Weights of a small GPT-style language model, trained from scratch on English Wikipedia: 13.3M parameters.
Each number is 128 + 32 x the weight over its row's rms, rounded and kept within 0 to 255. Layers, rows and columns count from 0. Numbers have three digits each. The size before them is the row's rms in percent of the matrix's.

# layer 5 attention output (transposed), 256x256, rms 0.0729, rows 203-255, columns 0-63
090:138113124135157171149106152082125174126117119154124215193137107107148118125102129111140104136078136153141178075134106198101165090120127128107092135149145113117129140101090126098239143122076124
089:109172148180094129131181128137164135108180136159129111127111133062198108100127127119148138119105147154184114071141164138171173064059135194185132128140146116191149119110087105149171130150099108
094:120141125115133124137192097120115082090147097114145191140135133093139157146136161100058162072119143128111140170192121130145109203121144181143095150181097121088121120120131172151100116135105087
099:096099175123117140100111139111161120073090122090082195137134182185118132149167168099164067169149158150134126115078126137096102114127142079146119106114149197085137102127102151100111149145114103
099:123122143097151196124202077147149111079112127085186149117129131118117119045093101184080109086114165177126080133098125141114185073145140133177167100163098109128126138116141166106189108085118117
092:107154142132160139104142129087138155098047122119164090138096131118137157110160133175124109128144128189148114127113122097152101140105113124145129174077136120156111140180150108094106178105148178
084:126127144137162142116198090070118098150093132151122106089207130113186146127172095128145170119137165081120183099144150083108112114181115100182090151112116141107159169180120099113084085123114127
095:107119097168137126101112086087084142108128156133164189152125135160137173149115107141175136123152063036131163148123171114106171144100159139136123099178147105090172145198157196159090138096117136
088:165117105149133161120122115082186123127120126161130063102128137112163187101089126143180072116119161142130137147138093138150117126108194110127090147138102114098146156191173085135108102089107123
091:141108123186175192116127141166132145184162177100105145091082121088105084065155135108116169206102163096143088139115157132091139103158112098098143116096110157068166152186144092146131173127085109
094:186136156108171141114170134179170114081111160123108176153112156126143098103087159141143131123157165078043076143074158125148123101142134136172121148117138115103118091124153098120099166168124085
097:078109118099139118102114016175108141132150108092105130120154114095108086099124178085144130165147150101082150156158172124135126167170115173142114217153084121102134136082115106130091063131116139
099:124190127106103088111124119111144079135130144139087144117114113166134140129131150154130108154155185160128112146122179127112159081098133112133159181140089184146108081121105103110117146107146106
090:133076076100091140120118127127146138119097132138109076101156117129079086167154145173110218144114132121096088168173120119118145091204122123088153177090095101162124152109152097114178138132185152
107:106071121098107110144137125157131176149176099153066132164147150081169109116115119093183191129116121118129143185089102148092183096098124162129156144098071042139112155121133185067134140132127084
090:140059142111118120130083147146164094069104135144108081156149053123102136162136141129105123122130149086106077181085173176083153106119125134123154161163151115149152211144172144103107119142192138
085:149158140100126134148113128184104118115151109126110129113164119201142198182155090104136103114096147154123102123145033087161100195082105134079201090192103112072134069074089133126139181089152167
089:119070138137078121095123145110139158099189086101151098155109087088105087123185120178103132152169190126150186161127121165138124085128133100129065116171142161127045089049125133134132097161105087
086:095118115084095120105048132119127098139135058121125138113175151103093157133127110168124133095097138139130128170142163145142170151136147124118153065190167146141086164139211115191163091147149131
095:130152073075092107143143185131196135100159098134081135147096103113086164128125145136146111131186100121121195149222181104166123120160157109117108110146138193088121064108165098113165154118180155
097:158093144095104139132109105112195108091163058141130147147110136128117128184100097087182131166152167073153118103122155136098136073133154096140142117145135089142134031135127066125121088143206110
085:177148112110172114089085131141175100112088141130118138129069140158082124155167147110116157118111085179088087045135145170130120127105080214195104097175134136140152056128171103107160093159116131
097:114087188144130134130095128102096115103136126137135087172087083077086080141167113157115133121131161127118163159186159153116192114103124106116070076156068100166116142117102112108169152163116140
084:112092076117232126160108188094107127105150049077199105123081119114155115119107193120146028110102106087130154134170111156121111141161106145182131120114113101103146137112208136099104074165066111
095:173137142136114153118128108187183151167108125151114154101149163140144119089124112147188158150140139161124072078117095086155107177108198078126076140141143162136086143132162106148162178143171152
085:168105190151079106097139139173132076119150122102156136119167122111151092171120121105163089135094135089143091119133069145174093078119154153061107122149084130120167155114168136096127095140098098
083:141111105165118111142139147061124165074126099142129121147145158124148101148107162133115086128152172111076145129153115116092151128144171126071122108118072130149081135095142107116141138108164158
091:105173088073092148125149141160148140137113189101112134117091104108121117080170137136080127105171101192136089134177142122140105183127148145101061164161152134157165108112098128162112095176083077
085:170148083129139093109143185173073122146143148111131127116177154161132171142143187106138139144144078081134118142121126130157068097156114119105122083111169126154128104122133149106137125143096107
098:164088123114153089068091113170108121146200081091132130106128178107142129131078220102182160196101130156133151138087189167114197100162129115172101117102115145176132139161112141114182128092156101
085:130084192087146154159203125141173128150108115076128094105132137175102135112150160175099121140132156075153132140097095145085158120089137048100164145131142118149154133140189126153133099166098137
092:112142129132119129096147132084109138106111117121132160142110187095129174157147118145034158073144144201072127182141094120149096162077108093097100164121159089139164135137083110131076142036135106
085:174107133187075133078079135164134104096087099036081182101103123119102066124063080101122104135172081127137150138099117108118170165161079142149121140103067109111168159135130087127171079133175127
086:087089133153170094149114105062078153193203121095102167118140143167164116116039128123105084162110127172151157191166152145108132136154125116127124169084141082102127091165133155133191139105117131
092:075092130109081116081103152152140097065127102171084105137065120086114142129080137143133128132111099144142144121069123135119155107129128168203159149150178104145092128099117100122121092123141082
087:103184075118102096159105110112141148110124125099164131128111081113155148057069134121137100061130111148145153064196100127154100143136113132091118149141139140099113142154125133134116133071119155
093:118051114124116139118127134081156101099082089133099146152119092111051157097137155167151103118111158111155168144114078104119117160181098180080118195129150109097115182139117179200144104064130130
083:167065185079099122131145157165160081163139149127139138154148090120130143137154130079116054142098095150186150138096102160104134136102133113106094142127095112082122118035083127169122161179104139
094:147099193135104152096118085157155149149106201069140157142090077151140126104113127106143089167145129109156135091075089121140082135092121167099099175094110146128117194043172135167127166078155113
088:156177120069101087112183138153136165117160114113130079128119122124170139129119106077155132119146114102196135138126134129114115160153127182138088164172122136054151111143162104084109146114180147
086:103122147148088128120133182141135201124127095135154129102150105069186142156132135101133073126135149163127153064211126125139133148090109055178141099119196127091149141081107155059141123088132080
102:116138151132121075092151095126168076097088114149105129086139118157135101126095155111154104085091120119152112104078106121103113086165101067121101138140107175158080161118143096151148168185129098
101:179118148152081157136113155115174035106085110182143119092105087178140119101053076114170095110148106155067129126146182168067094139136123101168123114146107121105083078100117102125140195120162165
093:127097161134136113085128165160134073074107087134148124082157157198149161177168186160080116146096191124100100125077122142152135119141123150091108142139068077124178169134129088157103122185152099
088:066088094158212116145117131128127127160174137069130124186186121109133067124101162134112098150099138136099228099103086188143127187180151124114119185109138164111122075131168154102109150134140080
091:127103137118113127132111156092125122130050115136129150176190137150044204168106130158110098075133156119098118116154088171196164174100121103167128114124105167129098112095173171128123000083118177
080:131058092125180119186116136140100111127170106116153108087152164091135147147151162120067164143199162165128182158041171107172133121173084095153169161109127131129099121114091107126096152110114143
099:106178151118132088077132087161104173112077104145095102153088186100144077135094165115150178141127140103179104184108168184132124100116145172108102130161108124130140142072134086100161140163149154
094:062149137107120148117189148088125162091118082137089129194125153168091147091151183165100132123224161175097133147139157126136147179087108111063183132162131149143029107026098143114137114109137088
102:161106095139154116128136137170127169156112139107140138134112145137135101100140173174143197119139175151161137118090108062133129095083092074066129132107122088143184168152143194120141132135140061
104:190146158113118158131135131150157092147077060143125123107127091164070103136089102141175143123089095120102090102124118162168204106106158105076061134107142090096143091103153143172092112137120131
096:107119129136131183128106172181133134138092143160116155056147153057171133105100164151142164135147170134142130172116136084141163202142154094228139066101150106129105133108110089148157116100152089
097:126141111120186106167160127085114135156171103111112042095170111115132115161114165071101166174137123097178154150166153125107078191112101158097164190085141088093126161127149120107130146143090114
# layer 5 attention value, 256x256, rms 0.0793, rows 204-255, columns 0-63
096:102137161106144150144124125135121141117109149102190140159126131153162156135097151143105134155072099152100154139132140126186132174052164096112124121164108124137127134141073117034114106101151083
094:117165111125070155115106169160162156149098154148095156081162133147109092135105151078155098145165176096148120134079123165155142096159096135137152118172066121126166140157065092117143103104106173
109:089169182151183127145169119115151143181137094103167103155138116149113169146143109128065142143109146141153136123108096100133114130088089115143129136078095115129113127158122162201118136063124095
104:101160158107157131151065138119105148148125100096120132139108115120127125114197094162061048074154043116125130129081125153166120132165137109125131173056132121080159144158208143101090122195143095
095:188084151148119101091089108158145108086115154163082139137129123138120135186095164192133156109122037123129085099098105159078084073074164139128147095094164152091096065097111130119155110171098101
098:137038085131082115103114146076093167084107142141113143104167128158079113130148076171151123133125124118144119132155134183180081104080116121091125172129111127177060051124077123086167153148112111
102:127155108131161180125132141119146153083102109115153096173138122160128130149073137146165094138093171166116156101098075121110114196146150111102149210109099118154146104132155114037171155131119176
096:083134121139105096083086167118162138124154074179157100160076114151158114090103176075092212159128085123227133132098137081115082153176124164123107140090102133129148125163116172131108135175130083
096:093120123132126198118173137120150090109085128151159154156167131149092124151100094096140170127110094157072179074190127148153103131125173111111090140131147166198125135100113145122121102164102143
101:132153093117084111092105112127166075112131188150156136153148120180151130117120167139136111201147073172133111158098122100171161103119145088145146124127135105158088129060136070097125163152099169
100:112178076120138196086142161117116139092096146087141122063062171181134107117158094139117125140128144110171129130122075113182117089104130120101172162171101126064149054069142094112136171134129116
102:138121140059193160122143158136122140147141161107152109121158176100092147138134156096138159129135081146122065190114045221091082149100107067098124178147145119189128151134109140144157105137120171
093:126144163139137131156115115180101129151126192153069193111125141123131174101109082141148114098210098138143135099140142126166136123122112180039149104161132159110132139139117139153156115160070097
107:087124154147205201144145129111077158103168143113133159133152070114160121122122121174130151117086143175070132119136112127202136145104111169092132129202204135110126127084160093136067156128144097
100:055100111169123142131149123140183137146130103039157148116158093106177134104100129151159101101099140164099126118151136109154108179156152146120148123111160133157139119133169144138161088191101112
101:143167143153113107161120121098117136128115116118178065098228146131186065099094107100161162141176136092189169144133116125105134134207111120127130123138160049106180136150118175140160123122136167
093:073076087128127159122135096162083060100139139122174150112151179153103131140069122148128054124181122073115083116133088053116159208141172122158157140107126141126167151170091121130129102093105084
097:107114189153127141191118125071123125141117126111096044149087132086136101194140115096102106137125060153114170170143134147116163143106076131102084181091103100080131042072124124126131110138153167
098:128079178124110126135095147133129138132138117090122147155148148131159142135086162114080093176172149109139071153096060116090121103147059101135124164182083083157144153160127185088136078050123077
105:085139116155129201111087178127085114086140179134135143175145110133097194076158188123079129169112100174186115115113066116186129072135139124154146129094164168141127176169126122093097214163089102
095:124167107124133116155128144090149087153191173105125117098145119088150140085159179157100133103145130134129098128119141101162115113158155126044130139141111091091112172108086112124113158162206138
105:187111094153147116112060126186126177189084129133164082094195139134107133157144210127094068144142086130129113171132132116118145134180113092151093065138080161088097165178157091126137170167143103
091:129123020184104183078122145108114135142149116172109134163083087194100144096133115147144105131164135120158174135129134132103118113175181153137124104156084087114141116147122143090108130096150092
106:113134143093135081136106138098086126110153169142136137129153171102096161105135097090087185105147124125128149167171134142125068119119110144114104146098136144201133142135154123086064061085081122
094:110142069140115099204175135141191140160144180126155141122108097142116109050123132166085142107134116099175164123155066131090135139152159136152144083134158166145161088113062117139113147153127158
092:132136168139127136096105130171125152132158149091155216117131099099135128101129139095120179139123094145164112085141112160131210129105064081120122130073141098125109153114118086137141119127162120
103:132118113115090112080144142166185047119111122189195125165142116100133125058168122089067126131119130127068133165121163137160127105158086075134084148058150082052092145105148142102155069126118136
095:153190143104155135145098155070130097123088113147126132110098174109135130107203118182042116142098160133153130132131099096097115129154144102117164086120165125161135164123102103130135157097077166
104:098126151129132209116181163095089175115131166172068141202119084130134046100079140132128105110086162146143108175084102125116136123083157182119102125089142101133097138135216167108125129149133122
093:120097030196126078143078144151095103132126127151141128160210093125172099121114125108170126126122160177092136136144134094144161085147131127152114110099172149118163155143127163112144131163132110
104:152135144110136118131172078208189091115077128073148155049156111097124078153086107095180110126139112102134133099094136126111150084183082108122161105190131132157191084109169086091145145132133129
095:169086068171165156151117108105111089121161150137136142145126145115166116150188170133128184069126104174093087132131125115132118108120163097201142128131174082164113172177147133117166122070140115
093:136139139194124192207112141117194142106125106094164101126102196100084112154149171069127082136173168104073191052132110080117143112092089161097108085107116138139163195119117118128123050117106140
105:122136139179192156092149120078090150096124153090105096086163106143084129135111152083146104103107173152122038087109086120137151122143091147107141164108110101130087099149120121138135122188174123
095:124077135146150138103194150072160066124095088146137128103070153101071118192138167154161165131146102095096100113146118164160183131090132077149117125136112092134152119136138124151128141123075147
104:051082080113137116081134138201101099138139126107155159173095132093107107144098135118109170112106150122094063096132120131153135109140145090163126115083183121154116150099174075180136104151146059
094:107164083149146128118137120125153173182135117167188131165161161107162160107112180082125203114183148112166165148158095102150147138151090158065069175127136103115183114165125122127103095112137097
101:114114070141134100144138166162136105098230155134171054143168140128105162114151158112133187202151151142134140180153166089135112094129108113090131122131201083110173125130096125126087168095138058
097:099130100088096220136120130074154136107127177152084137135137109130125134132115140148206154113112055124144097137160077164194144139105095156165150178134121113130089123133097148143155145137132126
095:115144157028098147101144100131123176165129150103118067165136174113143110138109146186152151109138103096078145110081136106165085117162162134158100114163092124172126119174131130090112158145171086
103:146109129142125127119140108123161172141172164115158145082103174093075154107125122165075171111104153100140117163121131163130081055128151156150219145103122103168098112040101099158046117117120164
106:100133151105172113170085158146134152183155140083097154119201127187191184207144173092097152112115089117156116124073158111147132113099121074153110132106084121130111138147167130070149085127129155
099:119159081139114119149133174171159147150107118129155155086123137061088125077093170099120085135158066124191112125107205092110151109158054171165114074139128151134114112142126128076155086133088115
093:126133153200157133107090135100085087155155133139104109121111146103142122114141089147096142084155166132120161112180165056129096128099110115158130125149135103075113090104198082156149126087143162
100:075137100106076113210091117106114099118152071157181102140133098099093102123187131145116166110118126164115116116119109119094106127193199122099105130106105063135141175163121109121148092129104138
094:103151139123099082075137114151142168107136167153101164117088139133078124093164059213087116182134123097126084136106136102111141163078106153173121069131076143156067116127120160067132114178180168
106:221143115114117159150076125112193148177154088101116189138118110176095149151101180127126103078102087159117158149169124117109138099090081089112108146090118192151193136059165121115144163156125177
101:154147132090129102206056118157148138212121097120126133125134127108180115092090157127137124070148121092141100116145041163141077102078112097107081096115047079121169131080091102098186110094135101
101:136105166141141118140147127094166141133112149137154076073123157091163134052136104178082068140113143165119118063152133173146198124110127161103051098126158134138137140093176128193088133167101133
107:090118064161106128160132121124228170124126111145116171092109118087128112105107118114068079115130081097105154067158109091173179134149160130159145060161147144141177189157091156123189083189061141
098:144100122084134128142134171113090149145088126146125115153177110118073087107061128111147108119143046164090123155143105099124076142108112147142084086093142168145102193131123095134155124102116169
102:105130128180139193124109175104126109071114132194101146132159149097192022142137154146111151051068153079138145147080108142114124109119148146125155056168081133177129110136137115168137127149147106
# layer 5 MLP up, 896x256, rms 0.103, rows 0-54, columns 0-63
097:084101141119099127138091118128155133115111077156120069127112094110111104106108159129105093198047143107120118116215168144163142208138143133111091084177142159087107158142120162122124103075063200
098:106131123149161088143087137145183089159109116133127158128144153237144143140115132143128165163169108112113150143107100152146088145106148160061117087115157053167123123103136192083128111122132139
099:127121119121086098155139135145110136122156071110052067053107098084172104113117156131091126117090131137082111183120164114090175128142144107159137139107077126126153134139112071165151108150087114
096:116154153136081175140150150143115150176188126139125189191141155158144125153129097133165068168130095138094164161107155122082186129114122073060190060137146144169100100104102088135169115135139083
099:157120127100136126144175075144157157112128134135098128136104147188140110111119092078095182125096113175052198152107146122140081144104114065127167104056096157151093111159097115103111052026188138
104:102149107068166138118138090193141131141112102107066074124119129116148173110128190078183116129097151140042172150106089100143119159123144100149162150114068133068121109090112182126174133084097136
091:057138117180130149134154090178118152171141115128132149160093176170177141153107096139189138108145152104126131119120182049146065051114145100160166136175122121120113159141160103104139166129148167
096:129143143146126114144166179122163137118117181156130131121173123096139118187110086065136230107134141162098125101113120164100159073136147161121188180118127152110128113176089135103105169091144110
096:173167153107110062123123107134144201132141225161144128158122156082147156175140125117082151229143152105126145131181140175109156147107194210153131131113165169154102133149145085132182120145127124
095:097125102138166120132171153121132155171165159154122132128128127095144100071132122114163171119178112132128168127120160054147076118123122101185101192148086162130115152062103119114171106144100127
100:208142178165134128131130111152089122112150139079147110176199120085136104132069101145137099131136077066110123108150142109131119037121149144114115160165152069122148171127157103110190104109131132
107:151133151162116127130117107088120128116084104059201114149157067093160203127095181073138098094096098100172137149115173164115149105115070172117125138129174155137149102092132111112134131164149110
098:144144126159151122144091130066160123065194079126160128070110180125118108196106094068088112162113117139170132161134159221145116125128133165139140138043138167145127135183099134117114128111158132
101:148101137111128093064131114117145121143173099162127120092132110154113088167078095079107109157080163152124075123127151115124112150070114162179126145137158136085152163181113146097103152098118094
101:174133142089173131140111098111158108110102144156146096134160087150132128165155144136179155137119109076084190042098205137158145131103114117171143094093135139142167161148094108130120128141156129
101:153140070158084095145103159125145145083177132111135077170185135139071137140160059082110178083133154168129176111113192124172207081137124166143116153113118195116123125099129120146089109137070144
103:141095100112194098110158141101123119140112052124140122180213120088115105106194140170116134178082147100137125140114102171086144102140179157132154092141113153134201146137144143097197130124156085
096:142129156124181128148159134167113113096091128159169130118093143124147134114138138170127200146144127166117168128110115162141159151145134148131176157085174141083155077091177177132111151152159146
103:144122157176144120135135178145132161140170139099146087171149130150143107147102094097130098154121186149120152136122086144137068161043086071121072144145076178114099162137124128053118143136128156
100:087130142098153132084117152107108131135192125149151105140076135143106114190149116122140123059120080128143086120143082105132134144084142130090108155154122193200146125130114133104198115114096188
104:138133114156131108068120116121128111169157106089105139115183146154104073123141125138126136109092114091111090104114116087168090129156091142133072181050152091105144097165121157120135157125206187
102:132157129187205125123150092145116120138108157160178220065138113154143112061101086150076153129143086153096126164117196130188084104109093167132124132082131101125095173119127150135130158153158123
097:100039135131119170142115186106122163072157132172111160160136120119134119078090117083115063150139074138130176136103150129111128131151202115147158126163167123072079129169165176135152130203133153
102:097098123073072131151134166175188111098127121116115136124098064170140121170154165096118088102116122116137098195223075136101059128088078172173111111152144126139130162122150186163127122074132103
106:103077073134095156122155157138144130079147102153086122144128090130133192157096111166132096155162115167170178086098089106136186161139059113118174095105127118149141123077131183055064165094120141
093:185172140132201150173124159111165094129165121120134132160092135131101142087116149192154147125137118088128110123140114158161172087122144137141114123100118117110136164075143108160146168084100196
095:159159101114104130118114123111131142090105188160175132129151135131205108109131091120144073192090159125172123174173193140129109090131161110189084114142114085154111135141174120164132108149103115
097:113148071134111151148155193104122104121105187056112102058141124135167133151108145125140143118092127148124096106105145178132159127168161138144130114136130149161130157112082137118131081126166094
102:104114098142118117104157119076133140132144157148125109124162098088126163177188130126146163133141163126171164098070114179141113133178000164164142088162132116168127135166105153140073141169093157
103:140100104138135137148131151139105089103110077144139094129134134156148150110086122149147118147075122116158158094115139093143094143090149086102075118143113083123139150080162115146135099153120201
105:168151133174129173126100161070139135156143106147138108112122100144163134169144138107117128112134138156172142125169131093108145163115160130141135150185145130157106111133167157110122104137126148
091:222146133106129083094139099109189107156138119124123139118137125108149141178113146095164119115085138146145177140176094164098121122160109192155143120127139135104160118120097144114172146122123134
099:126161097118077116162158082078140123173089131160136056083161150138140150188121205113151101199096089188073110100172135139111130136063133108144121171157128114114145113150080147188153136105176170
098:135121134105116135132139122113156099101143101138113142089186037137148189134122160132139118156150170153161111136255138098113155136161159084127091194151135163119128079197078159136112118147091170
102:192152139137150089182145106186177106118157137145126065081130121155126190128134170104147157106132087168143137194131093149072129184149087151121081147041035115146131132131141152122100131122123126
097:098150104151151249142105146073099066120136105139127139177083068122129088160145107158145129167197170156187127086173068116129116145153118149131111135172203150123114167132143140139088079110168162
092:120122111108208101193149155096129133099111053138114121132113147071120086178122123077115067140152125127174126112182148121166136078194144148141176085094171105160116097149181066146171144113141084
097:160112120154106127087124117098099115086171151174134164161095138145114076152105114114086123142166175098109152137085103117146112085158142139105099140077184139141130125153168103103152098103143130
094:135182118143147061156130127173136124139127138179135112118100110161135062133050146175149149077101091145128110107133115075131095093137186122113156125121074126133140137167148080169156143188129158
108:113080096131101165151132089122150122108189061129128120180117124121083193113157183090092109106144111081132180116121156160130110109104139107184086160162138130155076186124109150145108139083083156
096:127128128143155104116144139101103134085141085101109164125109148127145119123165119106056095192148104120136215128156188128095149155129140081136173142128149145158116129156131160116153130146135170
104:070123113109174134111147083138161185122140129065126082124104066108073150126144173089149143105163129165137117110123188130121105159122158107208111098074077140078089132100111116149185145101149132
081:187221148129223149150128142151134121150163085151175147125133135178185098114103092104168109110103134127176090157155145109141193172153142110127134122152121102149104168112207121094119172167103097
103:172141116145097111110150154092069177126132117137116146148232138154150145135127160147117173131156132099113137119095126094196126163149122191119088096097155140140126172123136198083160147182116123
098:087167099132098162116108127092127106163152094109136084176164105139139160131188097124158106088096133179105141082167095117206135127142158115148057129191156177120146150116116112067114141169198098
091:106213152161112167162151110134075149089180122163177121094176093140134177088110071156126085120174167113227131113104120126126116095114117127124179090150102094136144157096092090072122163138131122
095:061098111183101116123169117119152144050103162150150127160114116164131118117135063157125118114167114118103155135162147177109140148133133083067124167177079134090139100121101102149168118056116197
098:140121040130138175128154181121162077132150083139180157139161180140147124154132147085112159040113100087130174091157186163142115192127154110110151095122063151155163121161111085147137149106082104
101:156114145109114105148090089088179135192157122164190156136185161093116102099093105153175137154127101121130143141130078116137124133044107154121161158117102141096116132152129139109063163048137114
100:145132093119188142102065182157122129180138034135095161135154132168146167185135142168150114127119172150130139185193155133106085153174148117132124133091157150140120118146148126101158073168143138
103:108179132148095128059142108155124079145127130168139218104131096115116110120109113141134116105128117165138155161122127083124094139119104120171120104153153169151142084202103163106234136121195146
101:136204135106124125168136118124112090094161182163094108117121095142121161150082107142132095166181150083176171098103134119126154092131174136097123135132091149074163078178101063171076085108140101
099:062117117126081076130151106130165212150135112137119089133126123109143145145101115147079076144158154137089178071091178147091138137159135154104120168107120138103090127121086131112171093065096170
098:081156088141154170117123123170168133115178158084158098104133151130156139122145154106076072112173140177140126138135139105104149089123191132130118113050077111120127087147119092074162124107132115
093:153179146073139153167103150127118150088132209122128129184055118139137160127099079133110159149188157100102120123105092149169170174087136124168159082162147140140094150100121117110093145094161227
# layer 5 MLP down (transposed), 896x256, rms 0.108, rows 0-53, columns 0-63
103:116172124102155105136119142188140088152092127123156107145107162149126178084128107163161076171150085113149066155125116180131119089162103132084171117132120164088148128073074103140098126153133102
091:152167146112171153111161096155086072068118089106132148090127125148136162129191079141117100111071176112099140159125065178110106096099144134234167121119141105123062156143159184109179111138116163
101:064159092126164142143113173110113072120175072123154144096150143131163105086128104132100177184084160086115095154130176137106213104098090155099053153118146112151132142113152179166085090178153167
102:148071134197060106185154055121124118112163107099138088100135055119130095122111063138085202097146110111149103152144092131147078135100113072162129088187103117125132143128180100105107140059171145
104:106153105148153137088175107052154123136078187160134122088129180163122110145207066077129128123074161123152103178166078148103064119094164122142107091146174115166127172104133143088076099128161150
097:138140169191117111155074143108154123090094092170133124131071064125190119128186072164112064118171107117170133129134188159080101133113149154128167088094177101145101120180133139121087111119098086
098:085068118170138149108073103115156122185129156129066146167100137120133110152225096109060163099171108149218106097154177119107134130068087097108083127128150149152099162144170116114163187141135136
100:113172153103098106145133126139205184142154120088089107081124150162138124148100128071163140089120171112100095159196137114153087070136126098103089119145126111138163151156143091126143130177089125
095:141163158054120120107142098075149145125084122136099181092166154137072140143124112123074112127076129083109183139155126124087148086101141191135147096133183103119167151167126071167137126133108143
098:188158172109074119195123131160171125092180133154097109200116140163141130159150107116185140120087146186171106173106130089073094141140155096189152103139126090102135102117126151129095166120153123
105:120116128101133202151166165140171131136189086176129119194091150074059133116128110102144103188118140112101147097130161147138117142145056089085110086159124214225029080113091103207146119134160192
105:083085100116188095119111147169122123104164067103129079121135112154134150121149131158132076131166158138178146097126127136159113148140103112176100144152173149144134171097140154132104087120075209
102:122087115134105182197161112142149082142141110051131100084074113169142136177143122134065166224101115078205161151156111143110161141155156097100086139130117090077136116122135100115132109113081107
105:096097132123132156122102131130145052106218140143071095153118099111104133180125115127118156148138130175156145128149189135140111129109127097110102123084094114105135162099165117154103154108131095
099:125134102128225139147106107159125102189116134066092106168111126124159165071097102181168127118135118152138130166130130113160040152118152168108108114171098082122148103089204114144165129110136073
103:116069102079119085129136107146173121138128176131111083098093080161143116110160165184102116155157098161151103142107134112104108153153161149110122140115143075070083104186128139121130146133139187
101:141140124174157140109136144106125098085112123162083117163124073137141099125134135156124142167108116138080100097146087178176136092079154108080216173094103140093119101129105117118163147141129152
100:137126180100123124107049137146195097155106190147108155130080123196140091125098162150142098200151142165113109065135107165176122089163097093166099182158127119095107079130119085125083160148072118
097:082144148145081170151113166161094166118121153104098144146149100127124170129106159065156123076119134137125095110085113162133085061062107081125107171095187093154107163110130115157149145114131132
104:103110103116107116111153171104132060206108097146224157050109109115094134103116142096168142164128113149105125120143096063190167126140082132109173109090172164113146142161185162160125138124117154
104:144141138119123118147121153194133085192128157178091077129122076151143117125148080117138186132117173110146132146142111088098188082122171176095164126128189107067111083175111047133123217135141094
103:165087093130091051115109122208113156154100124168118089153187173099155097139131131097102077095135104164140086113118095129159107122151085135151183174104102157125149142142129137147117146172140173
100:155063185106107146134127103153132148133153137144120133092136156167143160121089116115179146125152146092115188132094110160079153150143171118118156092122163110180142131133111143125174106118155135
098:099134095142162171093073093145120134077129109116140161192124142174143110142123125227092168146136120140125155122106130121111093144161137136186168130082105156112210136155107104067140127124097096
105:084054179182108127180087103120141126073171149166142121122085152130163144160105193120066147106101153109196131142142127185146108163086070157148084071115139115166123167134193168147213150160174138
095:069082099132091109113146095128136169119191165117193102168167142125069120119136165110110078150169164126195105121120153085134167174101122121147218135159134095113153111098196146117111168121146126
093:047130094156077125102088113183148080094112129110119086116161142171116114177135124116156069129147113131120091073112081172108144154132116109075186135166156181069113111094073173110126145144135125
098:083159124088103092098137173189162142151107127162147138165142159123132094126076149108123241133152166125177120171122095112155074140149153080120109105168149105113150110149162142135162049145179114
100:146154136174110173086135119090150091101133126085136137162101175080153083148188126092127080086140151110127128131125156149107149098173133117193093067130108086071155162133187139123093057115095178
103:127177163152030137172111107210067133100130136057134172098177135114099141100113129092183139123153084129123128123119113111145154124129132135156095089101165126087124092132102125138112148139106178
104:160089065135142104085169140165103089132117140152169111112193158134055114179163166102129139128111118108109163160101124082109118133177151087142195073109097168172093165142072121151069057122076134
090:114137100126115126054146103143154098149191205085170116122090145072152083136162199077106154137156148092125157123142076156185103074079124118138131110123168175100120089104132122102103151159179131
101:154108119141133167144119091108082134083130162097096138146129116189162144068125098142107130086202153148156083092062154136161110116143102165175097088122112180147124060151179118074119073145128103
103:084160160173120096124152076146129162155132162085175105143094164123167178203074089146106118098101144130138150125180123154090139109156128161144117092154067125104109145113125139126053164137161100
102:091133129119108226110100112093069141073111121190121193134119138120155095122106144098149138155123167139117188080098161164116104113085108134108136173112124125145172162124156097118176191195092074
098:074159155085098136158106149128136109172148134131184125081126137111126090115165127101083036150147083149075166102135183146149188112146121134096148139111083085097140090102078154189150145097174145
091:157156076085117142085102102076124080133095142159141167180173172153149106109148135120117129111129119065130109108125127193133170123131143100195147106150135133161151134157183105146105160165080074
102:178135127132142141122084172117136137104117183176112137135182133201151127175052128141099062179090123103141147111157158119112138090118171156101174118182095104091194143174138096155132111104072141
095:109093147093071165160133115195133158090143090153152161140120149117153137108167154074104124139140131114116164162084090162141117076085121107185155088086098100121123135121105179125105100161202167
102:111143122091161132169136184132130096154154146097204148149101142125154079119102139121123122115133111122117148151152149155170149112141132155164225093140149154087096095139139087132141136086167071
100:121158153147106100100106116169082067171165160109128106146158116119081123149124079126126154133175143135088095122162100123158122124119090084050142193169148130086127141077178117111124137125156117
104:153105157138134154111133147121151113168087131112156145094126179136156137150137179136155100103074066165148124175078154142142108114087097147133099142146111132155151135122113170133157072093125093
089:103114106128155109163139163149087110088144129073171134111125186157148125158108160151156145102152134101110148113139108117161231121140112137184123212145109147143088097109074130123148189164124060
105:191109159144207109116195134054115126094128119137115107143106168169136186141129189097151146128137170143176049083120173113130079151147090159166133102071141144189137161127125151191111100172070182
099:159092155104190136106109133139169111080146127148071144124080111133196053140132072096147124155075112151156075090178173163124125164085155104127116111154105160125107128128131169113149167092101112
094:199086092112159169116120114185134118128176079124144159069155089148196124163112168148076088179097134092131122092128140150120057117095145095130136106165134147107086097136092145134172098148165081
096:123152173109137059151128194150120146084123156182141114043125145159084151114127152095098107130163088131099194114082094144122149144103124146127108110151141124123121116187097105100115103140080143
096:123142144139133135135086138172169085126139178093147171122083142117035108119113152137096153170148221083125077102105142129172162110133138091100169085111112142128030149183169156124133174091101141
101:100119148106102164082132085083184115116127109109153143090103081146134143172087088187107115093100145141147110180177087067157113111114114156152080138182141183191115130131128155150153159150156150
103:151129135098164098133111074088165110105084191087138074143170167156065125121146122121165126086157098145163139126142066159097145179131133138124160118158150091051083101211141126133157134078121147
104:092098060145092163073126156176114161117132126152081106160134130097185092171156087214095127112110116110161135083101141103034138123142138147116125133105163148140128139153154099144137165120090144
103:144146116112086086088157114095088096077163113124113094132138099118165098106161114133137119111154160096119107168123065136098111147127197098105057158089106150068092130157121153171170034166138145
096:122096079165143128098105169142123083084069133105117127097097096147128070125142106160162204112133142103100102165130143132110081123084154115124133093178139104107158131136144130117117158096107172
099:131125146121143115140156110082029126172077149196144139122091114094104155140080144085179140123108086069110152113166107137123161224089137161137115174140142125159108155124134153119120122099159113